From a checkpoint of a small transformer trained on Wikipedia: RMSNorm before each block.
Each number is 500 + 40 x the weight over its row's rms, rounded and kept within 0 to 999. Layers, rows and columns count from 0. Numbers have three digits each. The size before them is the row's rms in percent of the matrix's.

# layer 9 MLP gate, 576x384, rms 0.0598, rows 98-114, columns 256-383
101:515461555542468467509540532579473518506528524473456548495522442482452535467580496458476529521534530459511445480476549507530469454515492538529565543453524531555531546484578487518457524476535553506545431483480420543466501453496498482452485543537577549537516578506547445454529501469525540502525447544504449474532538535442465572565527585438501505524481506474525488469472553501474542525498
108:531528467463482530432432519468493536458529521457541475538442427481572522480443512481456483528441501446521493457481478433495441499485374557536504502542532557470472503510492528511445541437542493529472532538490534478491421559518512496521538509507473515469527577557443517488515544522485492510498560541517498570474448486487454553558474546494502478514540553427539411521468464508425505491503
105:459510480528431514495506585423493558453437509485496508514449453479428563518497465523524540475488472520429514492502483434544471470435535562498479558501529505487496463533473543584467554492552410442459482481479516524548439490522547489478506454592483558527501481523493531423527548546511428506493562479555447492539439492469476514474492478467451446485504494533438530508523489549544507454548
106:512529532450541584557465544480434412484408493490509442498437585432517526474511468526495532526503539422519447492522482497481463577467503583571517482547488441506467502584449531544471512464516527559534494449485492512467546399513535485542449427438494474453575522515514511488494511477526459505511486483501474486532501513473510449519593515573494488468497439523452473530542516477474496507474
088:458533414462500494424457481465493464550534433497484513506529465485539484552496561492480474469462487492525456496502534490470539489494507534540535515506528472455504517457455459505540546552469466518542514580518488434504525456423446521458512460551512430493496467473465543521441436542516504531508519421507501539478550462448469565508488583501448461566556522531460497505502464526496421501475
102:527535558481526532513409557487489457547495492473472486461439432465425491428438531460483525577446486495463468482498455451521510485456510444550440461536519427526480510461459485473568476511464460447474516411509505503542407423545454465558528488477496471497430531497473573470541427479555472526524490494554481505554540492478530447496517556561430478505485508487494595510436630543523474499529
093:433450555479432507468478497562473508502534511539546513502503511509449556504506480505431492500445544530549449577454475541486516499437506507450486509463529579469504557510516472515531552626486484453566471484505477533487496495445422528531448504578576529459516490534407458468526549500440496497499499489513488408507502459562506530534500553505475430491523554520485460520494480481540450539537
101:505516550453486474519520505465473538486569436521520571511464522505447447539450476433508506542490492469504420548438569516531513520491538523488528475524561517556512533495551528479554569516509501507500546500601463502509493419520515529465502417542510440535500526526565459558586518445474472507466449455473505496501516451463441485522533508517476485453460528513552549456516520524476575587530
099:542550537551568480512513461473504468537497554516486471533494523547536490469439524489496513528496433479497459520470455476523479501544461538511555497553538494524410507501491422525530451505479532457553512508492497465588438412535472496439524456490496471492446509519531534512487518569550535494519467543462459504519542558435495474425517513540450557503466524543546495464475439524452488508420
093:541476523486533455545524524517481487522474413490561462469424537499527521489474540443499506550476479493499543508525549446549461565577471418497470555367561521507522510504549482555485462547577555405560516487501571541451503539553481554518519521573479531464452497509479509528532490545486574467527502562445481537499479478513533497478492561445498499448482460527491456547467549444553527506494
103:433392506544430562507444480507478530467544498483446489491569489433496415522581417457544537495561503552446483514507550459484494462480486515608464490490464442487506502478541460529519533481552489484485541523549506471463497554566492578555464518549530474580517505493515494565515457472431486514470449492475486507457502457469475462492569503493509551490470494507533540515448499543440550502459
102:574524491544483555480567554556486513557434483535509521496473532448464462472510474508479464475461514460504460471488494499467447522447503543500510555528472546504542472387478505461539492500548488477449514443517510540514482466483453442454528505449408488424505465539481490530484538459537524519490542549480500458447441519503508577492474509472601467502567563536443450471472540439435440479465
096:536435571483481460523551546459473471490566512509550507508558504468475488436458466531381572568447470476490547508547514493444512496542466526541507522526524521468490479506510521525539511379514525503497544485493573505487473556504510520590530500492490507547506500530502592452493521497534519537472487491497492523417480433484539480480468503489536514478466428513488539500505468521524481470495
100:527477455536531433455529534433492492562459456486502554573522506447456534527573512412514541474548466464503508523465526460496417550482431550498507472576525500479457580495461562508439506414440515524508460490465488489545491484555485473471503456508502497495421488515533473474447504521512488526473490502573540481479468476483537454519466527494558487502572560462562567505477536534513547456524
107:545504424536511517537411483468530545535397481466507515566509502481493484563483514362520572428545478463521473512537522520523513493500511518417516480450503521474511521529561436492514490551488525509468467518570500494435462477466521499441597372456581524496462495540542437440513572475477567492446416511511464552409513541551504450567508499563496494515554575508477483513489475519493496423488
106:479454502498520479459542444448545446509535449568496477548521479473512502577518511468442540505475443491449459503512541479470507526522541506580469464565516517440557553466531562504481510482478505478477498565476498424445443554514481558513532603475489402513463526482474489514498444527547475537529534473506460516505489560475438570478529458515513479556525490503515436513443507516491533462448
098:447464582507477479488494510467517503527478522462461435504461501494408500496516516568484474460402500548495480498527531547449513500472537559472564588496491471532543394529505478550492491481511433497480519540505534545485462555521441521541547513474527507483528487536499575426482527548496503544482525531557493478458522519484545532513527476473531464439606522530525484520530474522452445504508
# layer 9 MLP up, 576x384, rms 0.0604, rows 98-114, columns 256-383
101:479498515547547430516546476530471459539459489477515472492544469507487438511532498481455526478545535436470548586479508514474468449492574517521539550445577493553527464494537497541515529468453461531498455493516539512479510533507498552495502494510476550496446465479554547544462480543550508577446480514568518523577562504422476474477510553440548497407417532535513514494557478527515446477453
101:462489548517450518489560505485500537579510527537556474512544491513491447526480557435522544534463489572482492522563531494469474434510477412518539502535537520483538487560550488560507552468560582479468465473509528485484532505513460410515489533520553484501558532483481490535454460504532552508579525512511502493450489457470539530445465507462518579440560524583438582448454457450455516525497
103:561517562494489536554562479515569495526515517500547541501515467477466455473553505506480448545461482494558457466406556481480550456475476562480522444517454492470469562475537491478510552541462473523468434449519513521482425523445530510519507507538521467561482528525542496479511520462545574544563489528470410486491550519500463517469441482497473486518562450484524455513443536544553524654502
109:510552570499466468518527443535520517551522506546486516429451419514524465447425423524530548508454532483511526466513466495386526582399492481497510500500526489430500477550469519562522514486498485434558538510557597491480508445456475499452411544507493501426544445489472523506520516458516436477545500455557501529507548499492529504470535568580430476507570467414525511529465579455471528510451
097:495420473472496469498573548582503440561464596447503489525526458436546471481494505517478409512572472496484521524592526496500538551518537496493531540467537530528436564440525499481513478489477525487494453468468461537476509496511517549547540481531502482545427549477504527438470612502488451458500496485491504524508489510454474512463532408499454489480506595481521527432441514480452470482539
103:590451504520483602559498504469451445485509561461529524474514421491515545476497531537481532521554487447516481551517619448525449461530489523518527555495521506509485568498446565519482497481553467579518493506524533464562530517493516496434521475502467530430457527511492556427518509462526513490594575496509459462459520482510498541456446497537540490565458515517540455554482507540457499466504
100:516431438501485461470480594454484500517463490542526579540503474543464504502534474454401442396468517500500496556562464484556503503491540526518474509525446502498475517520410581497521551574482531525555474489508489494525443520468501513505516529469527515532438481526511473461515570532550462560480532473487479455544454459476506533494424491481488477453519533496444502558529514460570529491516
112:504494417542502443558525512568537577416474520472489501473522482525455418507569481469510530499537479510537536431516484554395502555464523401522532528552457534496526434511499518545481532478453533461491509488502525528498453527510510484470470510549519486472510527488480491471558545508519486519485553483456519458499497495536591470517527470569528480420485476547515497530485498515528496449532
093:490471492550528469520518535506453492490498489470490503470494531497525500576493530503525542528544446483469480504438480502513550441459473515545553505480517474495539505602489573560434478439522569522539499471484582487468507473511505430464564521545553487619528531511524495498528536515476527496539523549463476511579527466406507527470474478457528503569515489489484523494583467495462510506515
096:497489547454490462509492474502509445522488454514461529475561500493543471452498434430510464481505555472542560489535477434511467505478472540492511498545473510533480422498514553533508575514503516525482544480547440551501522586417509512464394499610542548445537439472472517432532493499422459426515538535549548490498517475496565438533510548616447413489519537503455498472433522475494542465555
107:463533526480454510523581494553532501510544487529512541531479519440554423493558525531565509513542517518549427511520495480467474463534451442482484445482420539587500531471519509486512553536629544467516531467492530493432479544496521628469488486527449443528516526458520515565518483532508489568505467482464486489469452551440522471493494466512504457553512485436517480459532533469486523503480
100:518468522514502459464522565522504525473499422465517512523542520441498573546517461474498449477456522476593569495470479491509568513540489552555591562484475580526565526459504522527483515516532501494434486474600490493464490508496443499444584464488501477504537485512404493458549501527520540655471512552501481445514508580492478574497501522517503469462534492604522546504512466484454546426536
093:487440522476544448515499526538498590498508534418431571542509474481523524525490502586546460484453563483407579411506516499478506550534486491541522506487470498458476450475476583570426542464455555458548446545502510490505533555451560449544466446570476486582446451482527440529443521471463522531510465527490499498494456513498472543441504532536495602519498551527509530450525398538599500524528
105:502506511558480468525509560566497571527464481469484474503527505519415573504494529501476481508537550457531468531524521501568549502496478559451510593512483570489536491457490383498517520505449475511591509480464504580503546490531534544463458481481535479464558436421522532528464518463511507419461483497432463539533539522498532456536508460512526535546464582491524518508536542485538476565519
103:553530580505530449502591512483484459441514488535573509475535475526497478524483589572485468500475525475498470517504469472492574488483463540532524479501463535527485542436418509518506517486477513471540549501476432507457511481496537501504487525528508428516510502470471483473484434481450518467415497515545518490468455517434496493480456478462522529447481464561467501511573457537438495569492
100:517520516532459410450461541500536455588559523513488448487484515520492510498421501498485495497529508547495471466488437460435512514503392494519507513496533471502511540480581553523482556553442552467491508451519481548472462528481473497538486439478486573474511488508480479419461499572517513517520488476585555448524483497466521522553552432524500515462473453448490619500452505519562409513462
101:517529529545571487470561480537476543542496499536502455470457495523546434507600505563492447480559465506598515541557458487585437555502467493444514462518446534530484521471546465469521540537454489437475512514513521539502505454482533495487492518545531446521446481507445500480491467512521515531502517483479497460520562454450473467502573493439433452482447549485459578532517507514473501565477
# layer 9 MLP down (transposed), 576x384, rms 0.0469, rows 98-114, columns 256-383
097:498479443514486493476476520515510441519497545501505437488526502525489560500517546475561502457590507509490487500524569535461554459540531499511537414513578521481527430536531545487545526458484517529510478496493499510518501541448499466457477410528503481512502508557489360476511519480498491549481461507496548509501507494378524488462449485455540562506619559380538532415515476492484466485488
102:527451478491538526507487506490540548538510529461526518517456469551483491532446553459513469517466508502522527517476428493468505471529448519485543541528451500469527528495486524496498507455531521514524481577437513447521505537470481529503555495557487474515469566453531425529513549436553534523522529476512466539490485490453529507505480551464536511495477512472475414498463469461468523474467
099:558532546465512537459518529538489523439490455501552507649474506478486523440585452531566554544437506484476518499480566509557495468539518464456460410489478474514499418538505459488474430538510490501434512499438541484497476512478511519520520471506495538486517515526503485479533464498475565461505451529451388500532490498516543482467566562500472435573517461519567493499562488519534500555450
105:572421520484572546488483587449533499529507436539467495509529456530538504483528451481521480548504551558454454476464460552473529505520510537554596534501494533501563532481493430550536495498463497513545414509486506460455529398457551532528523525522568472508585550457498506537566478496471538496503488459513463484485553493490563549465503545511507504511474460527458507560477443567492440520477
104:515497465441516597512443499546499463563525539460606513490476540556533556467521375472552462478552410524541506443558504517483572528579425428495522507527475466528472481557503438447457507523443484526513513442538517497498472460486507430486539543522489510543491477478536478478537615505539431533479512553508502455454488437506489532503486401518452478462532509526471436478487489451514523532458
101:516490486482505417509506493491419481556549546522403518514575450483527526482512521459479500495514491518426432545491557447441559496554405479499489513480545569476423444505509464456573554503477477443583561466471529500500464510488512493547480483462573576478486570492520513368497436465430533528482466497469473448440512556469440507432551551498607533484466411553496452505537515446445529551512
102:453500473492491426502465459532484481446470445437516481523530512440466540474526526437583581536565482513476499504505522453493498507421524489474515444503494406508487443564491537518520516444551478535485440507508492467536511498415513534540500446517491463541524540551478526483483526477461493502521522487495485497489519555419484461506499545474470531463516478485537551486528467468537473472479
096:535480537512540560474564503527513455497555500480464533488547533423505440539463506521559541470528475518441453504536442520548508506435469500561503550479567468518497522553541514479443560461535468524416466542536479491494550472384536511417485425534480530487495516554540489443463543472514508496451485448511539544517485425468461435473562482436469450484450521515561512468467500494487530532486
097:507466535476546450442507542489443466423497533465436470427501520504494520565510527502543504517500416503480577505473559491541533590472478449522539501544533528458581516470536480522554490446454501501548494470526514511546466543496472488438529516525508493514517518460533486410492473492481550506461422471505519489488504561469578491478543488444455519519500503475479464488456475455491485445516
097:489466468440514439470542490453574561500554477480467520498479524516468429450541478506473493446481510502540515511524483507443515556505532492529585535482478477511564472442546576482497431488483486527556490498573456465546416504545594518522491447461521540540515427508535458488454543437526491553539551567472495484473559558483528539493466452557512471553527493534455535497561526539550491514561
102:598521484463501490499509571465485518571511491479513472460566418479501433504554480495487445552528511567534470451449515598475493472479508533461514510524459490438481466566486465443476510551517478472459567512438477507495505530527489511451513481535574501520553540494462574439524481486452498461497552425594533526474507510506536502540520521535511518437494470595483569566443483497498527496534
106:456570481481484536507501523490447503505485515495546432571508493496505557510487507485519532481515458509507569482431474538583445462567490535490546525521483594564446578556538522504476537516465514477452467525544485496482557580470456516470468502502538515453529453498456481514535538428476494553512520553471517471521472533509448451511479467539455422447526452478526479460527483461515500415456
097:489476506473397463472514522525466543528483465555502486500478474445510526530512546481487470457484444517527522532487449513449472534477491542487509498551501482506472444468560439484525566533488429529519485448486397515434404541551539421488471559510543565500539432497488457457497447521494487487470545500559433472466534551589490507542492469488540521430534425554526515509552490541439547529480
100:495514522462510388496487505537490509552551564539541357546545526540499500503509507511547504534463556542472451448441525506522479491517456543478460456568516557519486437510443488576503507503464561568517516484578528497480486583468584541557483527447536418412461463455530500459545385443542492435522558504482500497465538477545482483510526511443455562510508463481470467495438455520478538462481
101:442527458414453334531428548479479557558416519444499483543401523452503549430485512437528478548512492541476530529520424528460551486547530491430512479424514473539505529532484419516559572508527461493499470486529541522456519529484464510541556446508491520484469433536500521484510563514581470574548472548512537556482509430499534555564523529536509489485486549505459453497491532501503486473484
101:521508503581517570463507474517471527525560551490468490503477562503468481501459493427526538563450508545484532519547560531474533493477402485534507461495536469505508596501517463435419514533440482466478543496487497527547546507389497552533513506464461490471460470546511464487493459463453492528521553511510467461480505500492479463516480466561521459540520471506485455530528532515570535564498
095:426532493600464479530471501535484485497526528526445565483531538476486471494528506550454463454412482482518486461489468513448478461496428490492521567523442530491554442487579488568454479422487479485519451499595538494485476438477535491465498504498566521530478487447522578435593602470463538483532550515514558510427530487477491447436476530480518502552507439503479472523499473469491493425451